{
  "n_layer": 15,
  "d_model": 320,
  "n_head": 5,
  "n_kv_head": 1,
  "head_dim": 64,
  "d_mlp": 1920,
  "vocab_size": 4096,
  "activation": "gelu",
  "norm": "layernorm",
  "norm_place": "pre",
  "norm_eps": 1e-06,
  "positions": "rope",
  "rope_base": 47600.0,
  "rope_fraction": 1.0,
  "qk_norm": false,
  "attn_scale": 0.125,
  "bias": "none",
  "tie_embeddings": false,
  "parallel_block": true,
  "init": "uniform",
  "init_std_qkv": 0.0249,
  "init_std_o": 0.00454,
  "init_std_up": 0.0249,
  "init_std_down": 0.00454,
  "optimizer": "soap_variant",
  "lr": 0.00442,
  "lr_mult_up": 1.41,
  "beta1": 0.95,
  "beta2": 0.95,
  "lr_head": 0.0101,
  "grad_clip": 2.0,
  "warmup_steps": 200,
  "schedule": "wsd",
  "decay_fraction": 0.595,
  "decay_shape": "sqrt",
  "final_lr_fraction": 0.05,
  "batch_tokens": 262144,
  "seq_len": 1024,
  "doc_mask": true,
  "train_tokens": 659900000,
  "steps": 2518,
  "dataset": "wikipedia_en"
}
Each number is 128 + 32 x the weight over the matrix's rms, rounded and kept within 0 to 255. Layers, rows and columns count from 0. Numbers have three digits each.

# layer 3 MLP down (transposed), 1920x320, rms 0.0807, rows 809-915, columns 128-191
123181188150172157082136123135131122161085147095137132124144149133121099101117172108157178163093122121168105161100094123166145143121062106143166061156139118116076090150126147108135180113098163
143069134112090130128140139099148180163134117137122146135097174116131158108104108074214070103095149184165085127176066205101118134131182082163115085095163117099128099081115100074179170108091078
122102121126136147180152080127130119073127162098174158153150092128125137148136164113127130159111168094143128073175120105116093091109137147151084077094138091076128116074103115130114145045083166
087115119116147131197105096175114109123069097127199117135177074079164110151086184127159178088122193097162115154158074155133098124043144099150060132164116118123115091117115119062111098170132178
109129177183126138064152111161124178094148123090103173153103149091167144148147098150155114126094106115127104112166104148126106139143128116207147170158147106135169078125090121109119148149146112
134091168109124046182080133172159124137131089082144107070126087138102106194110104070111167153120124160170123127076127138101117136111132104178135090169080126072097102145149176115117200156169199
128152164054147070102098135147161138119109097104131194133127122121117119093193092115186081118093135074154122136073144120151162147113136135142149118190081120121127136102122074178126173135121061
094101051129136146179156149148135130108129156134186138142107084146106134095107114100111144107126132112140114122160113150146096125116076135154116166111138091112132074096096111111134111094092127
078166064153110104146082160104182117093123087140108171084133131090128126127077142104153190092137143157130142134109136167141096168116090103111179173144146109095063129188110177138162075157086080
097084120111099099094127106107090095132176098143125194096129173096133093154101133149106074093151168127100177155131068117145131199098112192118131114133145154144149223104164120105138130149176123
141167122109105115105133120153116087153102170113114154070134158143102113171171137119115134159142098143143129089132164084138119195179158107074122172137112221122133075124133162124108155117101123
168127133138157137112171129090118134096188170149109095144153108111128123080156119084133144163156131127143135173129121159108145119053090112129115132134213107138130102096106120155071114115116173
162123117079143045128077175155135125098089130128146128115147122113151182134107138187143103162120119184130112103112078142143149139107129126062126142195131128090143085157139128092132095151178110
144140127130131166094128117118100088152174120105143128123160158149152082085118130105149146140132089112131137145147111169147117170138122121117087159165154121081158136133142097071117115166139102
154151184185105138116131142106176093142165099104141172118197197100081099108214133117077173124113104129118135137112238099125063113088119076072090168191089104123136160084120121104128098125156098
065158113060100103094122212181094113095104145148078144127094179164107141144114103089118182148145131099132118183098169143123120131173162153148168155119085114133150135111102138150188133137100204
135077145127143121064094175178149138095065066122165109141117119130138145101171116109116122134148147095072129121074126129122124110069082167145107111117094144136130143160164133116137108108132146
138191159091098125136059059037098146142073157119138089142176142146184103088072126119147118177123112084129138159109130123101151116166128119077143100123143139193131088178144102193066181093131138
140116083134082114125095101155110135154101104135201141189188153144181124137159137098084069174166100150119173155077117161195142164110117172099104154149164076120107109155197122102117174161133062
129046121110177119156114115166114150107142106121122154169132087164109149076185149111120139151150142130134136159139165128138184159116161132179177109116133147130120117120102110155113140143131142
127124106111104166130114140180190113125071112131134142176109114117089104109168115133079179127124185098110147132168110128090153126114150123135049114129188150142113140169085137104069116064138108
153084185104116184187124165132137164179162137117103130133147121109201054109114142165161103108151087151145101085151163158115124127110090186110143086106083130091162123105137113136234095104135166
127087158141127099118124129114083117103089111100099097136175088113141150126140151159097129077132098103118119115108180202151139180158196123141147134092114136178141098104126133178113135150089124
138085158127158112166131112120202129177085153163093118076146074122084060116102091082132117113101082119110143123096158160146137161115157153166091113157151132141086066137108109110143096114154142
062144140169156116114149122121079131099182140167126149105157158117059084089161120107159107119172123111144179117105109191152109110116106193189123114144150109121147183127205133108120093156136131
119182126107119119121098159121150103179121089161100161056084099106080151140114199109146108142083111157148142162103102137137110133136095160177144148128143109100074134102172167133171205095091110
135162088180143077142052141179124078106130150173187120146169097166072138143118113076173145100094115134142107116125157146154078156183076141151170123113099167110108187122096095092079185135105169
139124068126084123127108145121093142121164159156102107089124082124173111089129179122145106049123082135128121128120139161103141150076143160062118077118109156114178126126102145099197117171149183
125120107113107126113100161084161147169126132119120059117128148059148068124163102139082176152098163112175104136144178155137138130126140133115089151164071116109132111064098163157129104083142122
125129090128079128076164067110156094122174152138188144093119140104160151047134050173121099129120108130111173176111184167147095142115143154143107180062114176135127094092122096139145134091117120
070135104132118155124157128178158115120099119152133116076132113107056164147186194092155130156126064134114115132052165125041146135100079123141113097142132153150107116126113178141117161122171144
127161102122158154149174140156097129139145123186097124167059112113137104158055057115175175093191144132156090126176134150092100084244127127100167078169046162070156175133138143198115118113126143
118123110098120160109139125122128181134135176194203120175134074123110143100134109157130117076159137155099220112130167107156154110126100149085108144089134127148097149122092195136164127144128123
104133141128208172039134139157103047179158127202074154179151131116107180163068164052148107145140131109151121219062141087107191166154232101114098173117138132143140143085104148086166106151119129
117122160118161208126131115100175045086108154126228134147120176079097121170103117132151213175086118091151113060131110073167131065061150130121097188160120115103181089132192072115171127108111064
087157152122110180116113153137140130093109159175087133152115109142116113156127153163196132177108100150079036115112066184127097149159125169133135127121135140129109120095158114094125145171139220
126135118049109138084113126135146100082181164125147124084101112126200130139159121165120117154108087087168049182083141070133130143144122094109163191153062074072085101130133120167160153136158144
146138051120127153153113148133142151123189131108143127098118158130107123143172145154129096117135121067081074113089132106091108155105150143146146086157139105105140151106131118132080114113135106
138144153120150175146119127130149100084099149178175132108154109132122071121156120079126123131061125157119133141137141121154122110106126160142163165070123132146037092172138078095099121191145166
160134139080069116142099191151060132136105165098183139103173155084101081133049146107151115092119222107121212121176156139172088100120079136116172149159135162126076107209113164110178143192150161
109149143124159129080165122041180111137139059172145190170092202114102147133131099142126163131087129105088070180136087087060151095079102073149142117088238142120152109050099104130101101096101127
122132142067139136081116121148108041141122175148127126103138148115111135168093078203104111105064135132122128094114080158151115119106141127088170114100142101152184173135139136131120089150183128
069148137150073145184185182147139148139116125059143102190151064111160133140109097141112121097173155155099104131095162135167089116158074128136116164136110112092159122093139106166124114157136152
124132179155148112139193153077102126153119166065127105142142118112143136079098146140177117169096075148083078143169149127156143175132073119087136129101114157155129091093177098090141151150108115
126083130097180100125153161110072176132131137126106098177121107146128104103107144178118128150078102129233117114062123116121122155185195208152163107134055067139150182112082150105132199081159137
160184152153124099144112167102181110144199118142123162135188148085052145171173162103156137092108154145169137122073099119145086146145107106117155112126091076091136159100077080125060097133157084
051085143088135116125173166111108116110105169098096147085102140174113119150178164119103131098131136128075072113160191143153148127085186164092131158129221128145084132124153130152131107095157089
110090127040109063159130094085135122104121198135140093153123147191088209154134098161127149075103162137101138105086080087102124151131131121109062102081086161139107162156130107123115071126091131
123082129154118136123137120071101132144152136134114153163083156084149139110133108107145087152131105114105166127082090122165131162099127112148099115125168133140105100130093085106159119127134134
151082121110153142165090076173132159173108147125141124087121142107138112150082115129142189141155021130110137113115149143116124144155097119160200129086084119120136104155154062114097110117137128
159102172163175178131182117053145148140146140122141135106098098159130063165109150183105138080117127150133131128114147131128148100085139145138169114130125094146161090123088143181138110111073115
115133041128144104110144117162181138106183165165115137075155096161088070095141082202169153102120140166153099130117103089117145140116166162111100199088119141110117157169125171139093127156119136
127175122140130152138152143137146103126092113176127098119100087113083150123156119139096122125120123139168102135130138100113143121113187171103125142163090125166118153127128108139178122148100138
101088121061120089127111093101159162080145119124108091138189119144132167157117126120127154115080170163125122156097141183160102140097153124128078177159108138108130141147084156131169043154141140
111120157121159079141205125173162132145095160159164158179128108178121088124113104078064100121130142134087114153161145166162161156124162080092082120156096149104062188073145127130130116106185080
164095128080106136181055160100083107116148175153162142112135116148116097118144120117143066210102135142132192167204132132139138121099024114137116117098154104119111085139136141157123121120132117
144137105136172137151165119079112123166169129102108126118151139094122174105115038112064141160146191077197104132160136142123135129110124134120100162162115193173118133177146104115131143076130134
200072097149211118115123178138160100088160125142142129134107089129149113130101124146094099143127094143135103118130090088170144099144130094170181139121094119098163115133085122090141091166110110
098114130093161143091124163097081119093137163169094087108108129076142131122089135118157130134130162083097104159084121152085106148175124097161081115121137155141101147164187099201114102137143064
182110139129161112111109166141132164132084168162129131085090090148136084110161130140126126112055125092101113077134088124150116172125124116135111124137103143149145103129137081166162121150134167
158147110112158086144105096115093066134062148144091126134122066072110159096077139124091126144191114059107098116144098134084097127126145127174123173128157138132106152132117106102126124094088098
130178123141135142095072080134166129182157130118106170114101144142130108136099160151163082082120135086142149177180139123182093123104084147146049122115120088128155123144119133128105156211048130
183078104141145166134167067087114143130091122145127146097136108112140108125101088122118117160127077099140170095145131107145137146107131157129122136158120118147153139146142144117165136098075072
151111157141135109136099188132086097123065144139095093107094120086141085136093108111131213147139171190124142131060152175128195111147122129109200159084071090117144170113140119124130190086154109
145115108126143184153085140136183098112094082130141152164153162184194154115130218140140125118139065162186089129135065131172047158117139185087097127139146107134112096057120103154132155106121165
110152133153138123125118117155121078088124131144161165175136142109132127134155138134144143156105088125133106112125123123127135130145163141120162130140117131145098118135115077145099173073133112
127159156107118181162134146177100203097118123170069168166131060120085108118139168121139108135134149161131103161179143094151143140148126106130155063156113157059096149108095110046113126121174122
119084147155067122101093125146170087114109161085084139185093085083120126071123115102120164134148145092177157147165138164032122135158146171114154152094068116057156129165126102094122171109125174
144139128132100118123151137078123160132135152127158182152163082149132128159139119142114182141124129128184110096150126127177151160136175107140109089127151174148084107170102124122162095132043097
104077163097091125067095084121144146122093121133138130137171158139075167095160170121128064188142081139225174187183164135152096123149210131093064144150112123151154146113114109097178171119129180
142112167126162104121165163172183128099147125073127144079105143141118131175143130055108193083161218162123140189195152115121095110093156137093120147067126115140153131077132104081164148056124072
123167138119143152155145145151090081139144174120058124089105140117104130177078136114145159166123059128148113126133167130128146158126120131142135147118145118095141129122138059130117121110112132
139087162109131083107109144191123184146139110087131126173145078191185138174122119082081080101135119120075155117105145102132102164114153142134099154197109201134120158135152103093147165110151119
135202129150100123144158203154147122149111136133091157158117104081110121143163120086094173076077136099123192062164131141192144130142100125127072159124174148084145137129127159113100139162134127
090119152131101131121110075149064158145158140122110161136147146131181098158116143149094107125101137173139135094170127144087105161223140109068165126128072107057127157163226114138123165097200096
197107097180106181111176112101185134061105145148118127057097164099148152148169103107124198148088155161098104180129126085083143124044098135102085157137203099169131091133103079175136113158097115
108129080153135187141104110146114095120109127147122133139125125129132127128133119194127162166125199120196121166103150174119073128133161102135139126135112139094170094147142070090123147087118101
182148137163099129164111079175173088189045122088182185166063129128079143153129069067157143177097137084109124140158092065110103088172106097082060081125106124062100117101202148080119139086148175
115164155178152123166100175103126157121128149168129142092154139118102093125106184081145166145093127126085037090099162162170162124151102132084092140182144138179145162138111121118142193140146114
110155103182156079111172063128108130126131119140178148149143187113138156157034090144161117152136069139190075148091126132131108129119128073109083121092103113166157127116117115129098144167094115
181157118125132099126134114113092111112105134110125124169073171105156086120125138157138074171087090142103110162123116164143113154109163137166114108130083117129143081149159099100155116130137107
151107173089140173164093157186135131172173101160162154121159157110074066145096043120160132135102105140145177066131187093139101110151155138084157115088170129110133115125116092177185123083200146
194143100128098134095063155123077092137173138144166128140080112148130108117134164134107165126123097105154126118068071155127166091172120111109114200172142099147135145137142111175150095115111117
130108152092109140116116162091149087129159189093206146134106095139139129135129135110147118102186105136150112078156131113098071099050066127115141089141124080138147148113152143144135146102173168
083147139132105137138152195108129131146180132163094114160134026097085074181149149131134180102125177139118125147130129151124075087140109134159148163141156104103223158095146128134137089193082165
115123146151114124189188195188127127145131166157114112151092102117129098098152159153151111155113204130133108130178134079119127148183139120132073199127130130159064098156209090121137140108170050
079120137125130184088131101122131068149169118142082193126129108131097133165138070099108145159113174175135132152129148157171045152109125105106172110117163096126144078119119064187137166124132100
175162168069094148166150139113126108126137182109121096144108101123181134138114123156101151109148168162125034153138117177094123111145091137106135156049091168144133097120087145165154105149129159
165130153144157134145111085106078094084147143105117153088160139129110173128109057131106165118157164120093107149113113109162154097108095117155170155103175169178175142072119120146178182091100158
164133090141152118088076155124112133086156113091124156108104138163157145202122140166104098114124151102110116128150152124181051205095094138186171142172092160155087101091115146129149146179166113
154072120151201121143015122114190130178100122134174141076180114138095095147156126153136120209126159146164175112170045146162112052182110139101107099117156126148135201055132172149103155154132138
150137091140106100159130118214135118144118125189136155042120156102119128153135118136072145113106073222059151138195096144226092145100129148086134111131146164091131087121142161135180117145138116
102115119067162110154149154110136092109144185146096070072117145128144184172130156171180125094104180116097126092102138115150158141176052141180132124177139143126098119103102139125128135144139153
117113176159082077096139135110132059161191197150076154107104127097147161104135153089131130169158167148106186103092102192133135133118067152126159155042169119153167132188083121154129099166089159
155082101159137144112111045126111147093042155109100107145140116126077155076129162174130121107152156140117058093084080126114183135161142141109192127130133092122179139073138113148153183172145120
160061099122153123135104120140125165118127118153093152158150147174116105149091132075082134186120128142163084153138105101184129140065119150115045120110091123138170144132121158136174063045145133
157108083124104108153146106166075089124167204129107103165093073153146115131172129162115061047059037195177158116092124075126137213136103112155122176157108090169180101139161119062136102147074111
184155125108123130170084203145137104142076152085085177145077184132072148182132127138087110129143160121140116112165160120177126105121065128137161199146078138080157175170111208087110130110110103
156147142098112166148106133130089107125128122129098119160079089101152080125124103121134126195170163171118131143113145114140067147096093125130167076113092115065105118157143125169204190118162119
073113150126133089109108129077148071128118107130065103160103022100107122157135049124133182136175159107153192132098108112061086172112143104147050142122130149178077141091139120145109100122080115
123080134119117099146120125175102169100153090160096173162094120165181137070103097142083112135153097124089115166124106098077135134129080107125121105183155125169074160134077127069140198128093157
081157154100175122145127167125167161109135196125133145157133154121156109110139136129152119105146139103135169149133134139060082163148173144091099117100107082115153078094092122142118151131132163
145142114132132159162174105197069167115162111146103151137093079152121127130129105063139041130075134155106168199131108122114115127127107080174153079149102172135181058092184144153173086139110151
102153069105125167114114192127144066086099207135122138174168092137108114075119108055072166117144145161076154093135122162133168085170069103175145130135133153132144078139123120133165152116116133
111222131084189169138121120143153178204123077093079139043140110121179128125137114084153082134024170157116173159103119092161167131205147141139106092106089093141104168106164161179152129115131150
117134097141154176134115063117110128113139150098119140118125100096075163161118203107189163131072165107150169136095107155149192175151119197123110123110108125087184180103086132147006155169131140
122135153095156130147107098140184137088164107139129123128134125182171107146119136138115110164120135159134116098129151146184196111117155145062146121118176143104085086135114138089107169182139151
# layer 3 MLP up, 1920x320, rms 0.142, rows 810-916, columns 128-191
076133156173154077171227151117110095134112146107108158096139140058144127124131096140153091109110167127150153103073151097119112132135125168095078128169190172094150143124152095104139146167134134
102145127123172092133068197103083138170123122146069142138166140063161131163131118159091195059137142151035193123135123134124129096124142201109163135073039193165154138146087152101140086156119086
105118136091113142105099117088161157174152135111154154147150201140115120168183173220127128125173128155134116163197149159096132099119131141116149119167156119163184101100104099132080164083182192
127150156118162197155107161130063107121123155148158115153159085139165146104135132159120108184126098090170148179151166135082102178146068098158128140147112069188052141162143128176179125201157117
114100128117146115144131166146108071163099147142127098148090119106126145076163163186118065108107177116104126118153109105154151115157112142076096119122042152061176098087118102186108152125096071
113152124160087153126111084131187123143198166142137107084088136137159076076157153100140109084169162093143106088068098177152105102136143139216069132129132124120208070118097159106128128146112194
095111162093072148109132099141088142121122118142090109190104119130132119119130147169104131094164081088138085175132149124129163154166135123175125151139130152127139109144129068154140150098164147
197080094111124140108138108108090125054174141128102133192194127148188046146085144122131145179142149166182135129163082144166112118138133118172154137123140142137098125162133137086062110099054136
098074126210090092058083065224104158163134138117145148164093139188101131096142135107193117152181081128114127132192116128144102090121146117123169084115160105137114085187162092154136101150106187
107049121144113128177117131119192089142152108143074084085092121187149099117150123104138129140056161149198167109119101109108111120145164062112125171126087179112103088113120133095087093147090101
124153193209104114065173043138073161102151159134169152161169074224194022106113081075177121154123175099170105141068181150152072045108127104108122120141153119105106143128086129128139090164153098
111105101087125115116131071115204170112120056177082167136125179075135151132102104162170114120103135099228192126083221105112077138120135127113082086137163113195109130132107117079082114151203148
089113158107116114143201163146165157155093109115134087149155135099097144132146130123139121166144122155101091118186121142114156153156130146125121142067151171063151172135150120157132130150122127
136109156162099183197161124128133140152150105088092111054142116152143144143156186161122104121075119113092125086105142089094094104110164111153117132140105084107126179104174138132161148141171108
115143142131080127123089150120116102156137133154120114132107080099122148165105166116115078097114163157080140106162167118153095201152126120122146122122098148123103104104098120091129119178142132
161119107193141135104149117157112098151188125131158136142105150129113159114131142123131139087125113139100133069148119136108102149123142176152089188086113134177130112101062117118152069104143132
090182128183127102123108096094127189174084152165102074118158113120135115100106124122128094132141105138137129120035087150143194126134110153155060148107117145131153155082088128173107128145142120
113165182134166105121128122133136113096156107164043164084121105081122129160121095143099161099084112118111120087144122108088127152107160125118179128121130168142109133120089120138110112123128144
092136146126126135137069161144128143134118130135111113120112145141132114156133159128147092106134115166120140093148146116146120141160116160082106118103099083136149077157151139092134167143074118
095114100071164156170072133039130079098145171164176156115160090115068115132135083156108102065156137168132190115155082087082138097151125173086050138128056148125132092096082110139196145165088128
055059153120164160142130197103084117128169153104065067120131089119122060170098133115104180183084126133197158068196148127135169140152098123174084132141104130057126108137172170156125136140166153
108141171105158134161127123108127121111116098143185068083100156165190167169102128089139177180070107114119096140136163079125101109123074112183127126106131107124126146143174127113169149129183118
023112153166108119153126110105102145126121136117134133136121054107093113151110100200175139086146094116097157117159169133179133169165115107119121113098190091139172131115208077099138132086137173
118165125151159144186106104124087099110141196095120147186164162130126084077160097141147133129140110153090052160082117075089155112133098121172131119126147153140039167121168081112091115107141089
074106126155116141147137138090072091171095065151069151118057114117141122113103110092118137117119131151115157130137139097119105151147108122140136164102075116091074128142110160085149176124105111
152088122079128123168142138154097083153128087120079150174186148129098194151152099081094127123145129155154105099111171075201167117091183080108126115184143099131135156191172120101071144145134130
110107107138170059185137105115196130149174131162098129115153153138095125114149154075150140104106080108178059162133143108132137087107204058075153077116186111155141150127124124083147080154105128
115168140130102108113126136165084151084157116147110088144132117068128122144118129131135129074164111091108104142104148152100110081118078145118096082157188147102110142143075169125106129120156085
113120131122108099079146127220095098168120153102058166093192083145134087129098141153201071110201148098115166145100117151102207136120104142139101181155124128114150094050088097112131111063157109
122120126073181065111136149154097083156126132087166109074168097098131072171135119126102209132144113097139060105134112104120127134104139120115092124157124129159087097146145182155096177151113137
175119119098131085111134095115126107101149140149150102146166125165080038101114130062169171064188144146134081159188086226065135153162060171113092044134140148126105126124116159127123036075110106
130093171105128164140087194119065131093112068093084117190163130139170142140125196142054109130112198103050128130150079150144078096142160238159135122043104121121118083126138125194138148160134130
125094116164074108139068132129102181175140156119165140118129134125108116066090160059125109128114122132133143103118163118115135160155162152118054089122118106126098154179108120144165180127154109
124085136128097208149145083122116122124130026110158104129127151118151149099073117054158148118095090167164153134147079074099117111117140150148059092121174069128105107110147081136116149139137141
067117150083141129106122090106131091175063109148154137131151108137080102199143136107135086146142116130094148126064103105147152179080154151118136186053132173131096103110119144134088136124101116
126139107104107164094161143122057093106156089155077142101194112085146113082121130115090173132051124158137128188086166235070127134103099172112144134157058138152032125089135126146163115126131232
156099138092154094058104162158140097148126118126101126116182100091177098114143094128175108139129141167145080123043124121067113153193132138136171121140072143102101083109133119154106149110123132
074077130103108120093159146118060136118115128105125119077107120178109177123158105145105140198154197151128119177147106149200073178113105152137106083134160116165134109108144101180171127098083144
172157184091109129132135087090140124185192164124116145184131169135146144102169158165110132146103075144204158131088199106105107132140102121103113108168172130125130142148128144111138103146147158
118164113181118112074129173139148121108162176140135091135116129172084187129119117069155064097138140057197167110196094140109157157156142173145086094063112092093093081178177087145142133106098131
162121137081117146120132148072108113130106159146109148160103168155088128108111139094120146138117156129123073109123195089117184165118078146161057141146134132107081110147133134103117124152078121
141032112154126197144134124135119094127129167134099131082142135160076139148135133121106097142132154128129087136131133131196107095141195138160143095090097150125174123177180123116132147132113120
136136167115049166159182116153123155115127126096102052060139178113145098134117144097154147104075089188116154146102059160120108161077148060126137127148086189133095115123160147100105172080144117
132085156089127126125170117079110139155127128145101147135154133158130136125121169101131160147106162065131167148078120149171127093096162136125099111134107179181147129186107167085090111132060147
126141110074114106102164120149077138103179180136074094158130143132152088142132174140117137123113107091094140153130083115118224162081152092152117132119087118131122131172145163179141128058173109
169106088128115158107154117104180109162114060105147166081126185166155161093116105122164141135039133138179096106157131143189151081131124160127107166111107126126170127121090102082097133111120112
104139147104142104178129155094170106117189179130131112091167114104071167144175080103102083127142163141112084095176126173227071114178166130112116173113112183213109171129157146099148061184124116
152132163114108139115115138129091110108104125131125132134147128119116145164172145104148138122177180171136178139109176143153155107110118105108169120087175106089150116115172110155108138174145106
108068184155126122135056078136195126145118110147103142059106107127154071116095138138158150076127114141126123102150143134101164155110101116115129108087110113145073167118147112180163072096125176
126160133164109136057129163109091097157080123095156132124090143113178107088146155078117122156135152123109123150146118124115128110198136186134100144144139179190125106144164091084091118118141095
153120104130124118163172088116189173135138163163078163125101149100058139106110115141140126070158163107157182131089096176175100175131151084108173056119182187151086026112156134090048159105162104
144158121145053170152124159133106129138131123109127128140155175130158107114158124113159151123093121118149170100117118172152118130145142134133137139157116141141139142157128128085152154105160180
175131126123178191111121138194075138142139095144108140084098138093093131133103107127126147099109111136105123123096092087117183177129118100154122123143068100137153171146163127135160101107088174
163124184143127140131182145184128130156156148155132042123155110163120160068113175125118119119096090196128122082120169142087097159141135146160114148123131111159130139127170134087068109157154118
099089141125128086117172110111154138109208143140136186067174134154098174105189156152154140161152132093177115112133058121137105118152123113142084112072119163180149120195107079100093087059140088
082108188116142106090142122134106096148070116104074125126076141148152128181162164150163098120094108151127116137069090141159162099132113115115124104144104148151159103072140207128136119115182063
143149153109152114135107128053115138058154147151120174100135125166187123175120115091155153133102107087136140107150123154112114140116191085132114118141148142119166163157141102145078112127044152
083107137136126199089114064130101135125053139138144124097104157095159147045101153110171099100094089159144141061116161112085091094112137066156150116126065089179122153132094128091123140144121139
139179115105114128055122132131101127109172082174105096078191182167089149135079169193122119145187138151148163151174119080110097195077131143101140159133142104115159107152136175126170131123135187
174109077136205110122154148153141130122114150113108148135090122061135126060111164106117130131137150129131138084201094124126124076142153106117184104119209137099167155151128107125107109128144164
105184102164108155068159162102109152084120074175146101146135119202145123187098121150121106152200169150059104101148105170109113088087188106145106125192107072130112114113089127143129118156129166
146132154161115071122104133168089130067109178145144159096107133121118101090077155139083113144125102159131103147125114104148079136122101103126178133099159094115093153115105144149107131135159142
136104107155118129128169115101124145128069155121100105118123116075100122118080081057158139121128123161190129114076132161134079118189119172119088074143128144151183096140122137141153108144124159
116150129125078095152158034136106149177129124110154148111202201119130120098083177110117144123054091140135133098080101089126122153086175143139119153119111130141067075140125107143117194125170118
141105124165104136176129127124133168124115139126131111114133113153138133124107109148131102141133123135188141129136139109153168138100084136115074108123089115113110144135139139087119080152110142
116174117125142115177093079129149113147131085137116138153144155148193080144085128150135186111127129074099121110142080106167147114104090172135096083115125097165160049114188085148128142122161133
182125162139114094132160090099144111129091179073136139122091147142188150122194159136143144097120092204134096103160141116072088128104125152042146149075174123172174127093136095142104116098200214
110097195134143116057114166122098135095152127110114106106086132127126114120130132117156135150116089162130136155127139092160160124125108113109148145138125133100134155066123163113114134106132137
117109128079187122109128199145151130124104062158097109187184092188108163111142128084137107136106120127121161112115154131129121054106099093161104105129094037156138128092110137077155108081150135
130128147161138126134121121125116144105138100081122165123143111146100167124097199120076133125158137173085121114161120100159074163136108166104130136153170128151165100137120148143061088093135158
109115138111133146156154117082135080148143145130047123102071102159096128126109154131132141143112149130114160103129147107132073122170142115127116147138184156126140078132069080171182152095128124
098133135124134102125149189107096162117125141123152187098122181108111077122110093127178126099138071081112096136092125138134099137201162176106157136168137163145132157144130089207105128142085147
101150164194119141110125156166150178150144144134063122190152142119118086095108103163101092136138163126095087146127120104134190132126111094172150144111177088223131195124107166117103074132073083
167153179065115132164168069056175097088113143142105072150123150087155148132126083206130115135124091141187123168134162104101139161099163118116072049173183125103141104126170118143102145128149073
174131107148134134108127175160141158099098112088150153130137145147136111073118098085086152115105067141165125092129132171173157110111067120144133089154138133081131112099119161133106149163127104
093167150126138151107137126082124170117127170156061122121134156119086166098154104146129145116120075162143105134137157138122104098120162084076163177255121112122118071129157156089128153106107138
187075143166106098093162111171114097169108074120051154171084148139183064101200172159112153070155179088123158120120089112157141106091112159093121130140148120160131091151110110110141136123153195
142115090140111133105104121153101117137160100176069105133118084119134081121149130170143112085104105130122183145115216080145211131164165069173103120104128169151115138154165198111166074115152172
136186152042131102128077153111109143120065121116123122123157101121179165087115137135195135074124073184090124162062133148130098131173115119099090141100156118133141111154092140124152119138135092
144103139168133156123121136107118099140162121078087105104083163148179155155140078078097087139158099121190176127149158125123079176099170117139117112158143109112101165069129098063136041130205117
092108100181167172125144118158090145137181161107115147083151158109040122130109075054133127122099086123095029108118078118131113133095181140123100132082124175106125117113092120123139094156123034
139174126124125109085135143125102082095172107135111158127128121075153147168141118155118140067137101082149135107128113105159159122184160101104135145100124131179096126117164123176151145100127145
156119121071114118146120109127106105141161120153164134110096107157156119179147147148092136112103070133127118133130091145153087068127113093168118155118141115123141159159168120073054094134130152
144105096103079035142126157067142190109107138103070163134123213146132140098101112129142148126111119133150083137149084080135111175159122123196068101121128099153172146140216106128112111121090130
170086140133160066139143118146092132080166105089166098073141107136129065138127059130110124113103114104102119119141096137161153152103123122118066131111124122117085176070160162081163160135075075
147096133120032110074100119192074118173121116153121128144130131162175113160134122091102128112138105221137115098146125124183151066150152134042118157090081148135112100091177068162173175160054186
113081142153098120111113191123134122177173107113197172107138144138143095109152128119136146110149096123097114144102143148152122128145076126083137131104095131106113143219092118148116107129093028
141139152138182126099137147117099161152089125117165079145131088136080095096117096081137114090181155129144146140140124157159178130100128121136123155136098160147204126076138135121095141111142050
107120079115129086136079164125166037123159089140135143113067210151143122119095153090153136120093137086112166169101130149088126149171121186103095062105132212090091086110119228156138142165110095
075153102139117149145134119155098083097159105094185166111146083161088184148148044151132159132140115092104153160173074160096092104169103096143119110090146106114167117067109121111158088135160170
109127154151172106154093095167134162089145134136150133111161107133142128070180136095121137148108136103083108124108147104093103146177162189150150117120179082141123159149134122107190115099088141
079192130072134135123105119094121073073155119078120132136144124160105140184115112132084123165093132123157138112161134107057130161134102177107109124100145060081115111095080168175106160117126125
212160092059137070144129142149108076137132150143164055138067077102190098177123151103160111118066117179104094124067087136133101103172125127136178135092163122075095118105086131134156118123170113
102134109105107104085127135167086122141081159097084110122129104114078130145122186096155139118111135116141041180070110174149136123130132144077113092087154134143149163111103097123150157129130043
168116123135048092184111105197134140132118165149143093151146134229089129084104214187155123120147168161127158163092132118128158091163140120121100109070144127125139095137111164117120142168179130
162163130121138125111109137105120126191185118113112137135173094136091103095114102095096160088115117120172144131068134113030112092112112197095152111087097093147165163140116170106138124154043151
173168129067080107151181149105100138095144178214127101185118144146128098131156151169208105099126089173183126108127139158162118140122132134094090105174116104133103163136179140142150165141105131
162162122098135192150123095097091152171121147114103186136114146111166092134108094130155134146117165151132157092105178103092097146193145148102119076155121159091202165123125111111147140100100166
145085095126135120125159142150165091116080197132161100158061114033104143121160123159136099175147166129143110146135148124214086158104102120150192129114168132160116106084153175129147107071105145
095051131126156107127159113135144140113136126167121161064099115148098205085132146097144097133150094107130174112160122072151106122152117091168131113122144182125158172163143152078090185126093104
085131147162105099146115145126126123128097175075130107140131159149130113113136079124158154084141145090134088095077086100068047060134077128089076141138131140153133089100120149114115158172086129
092156155111071080113146086153101098151156093153082095107118151117144136064154173096119103094073092129117160144090120144081165094128124106184064077121087153142164081078138088100126157111132118
096140082101115196100150171145142069137132104142131127150118144180110078138128125145147100146136147086122146177136132141134178118116128099165146126138125100084060136158152186132117172150120144
110146180149180147150158114151146031148123154147113160110144135101121105139150161151148157103102110099134096130168126148108122100147173109202083120139103161139159103074128158175098132099134168
129125125162171104086135075163114184137095087161110095124083154100105181061109155095100137091183104120104174119133128173151150099107108140175137150093150154197147164113091116123085087157171137
144124158118103077052124155118091088126110161127101088144105167116119138107137113075160108101116145118134070140134136114127110125131096070179133113139148116137134213079157101095061132076135133
129146147112147172112118154141128140080130178112123166157150136123129078059140126130186107144120147121110127072126156130167154146178059121057155059128171115145148121126164108148124112149070131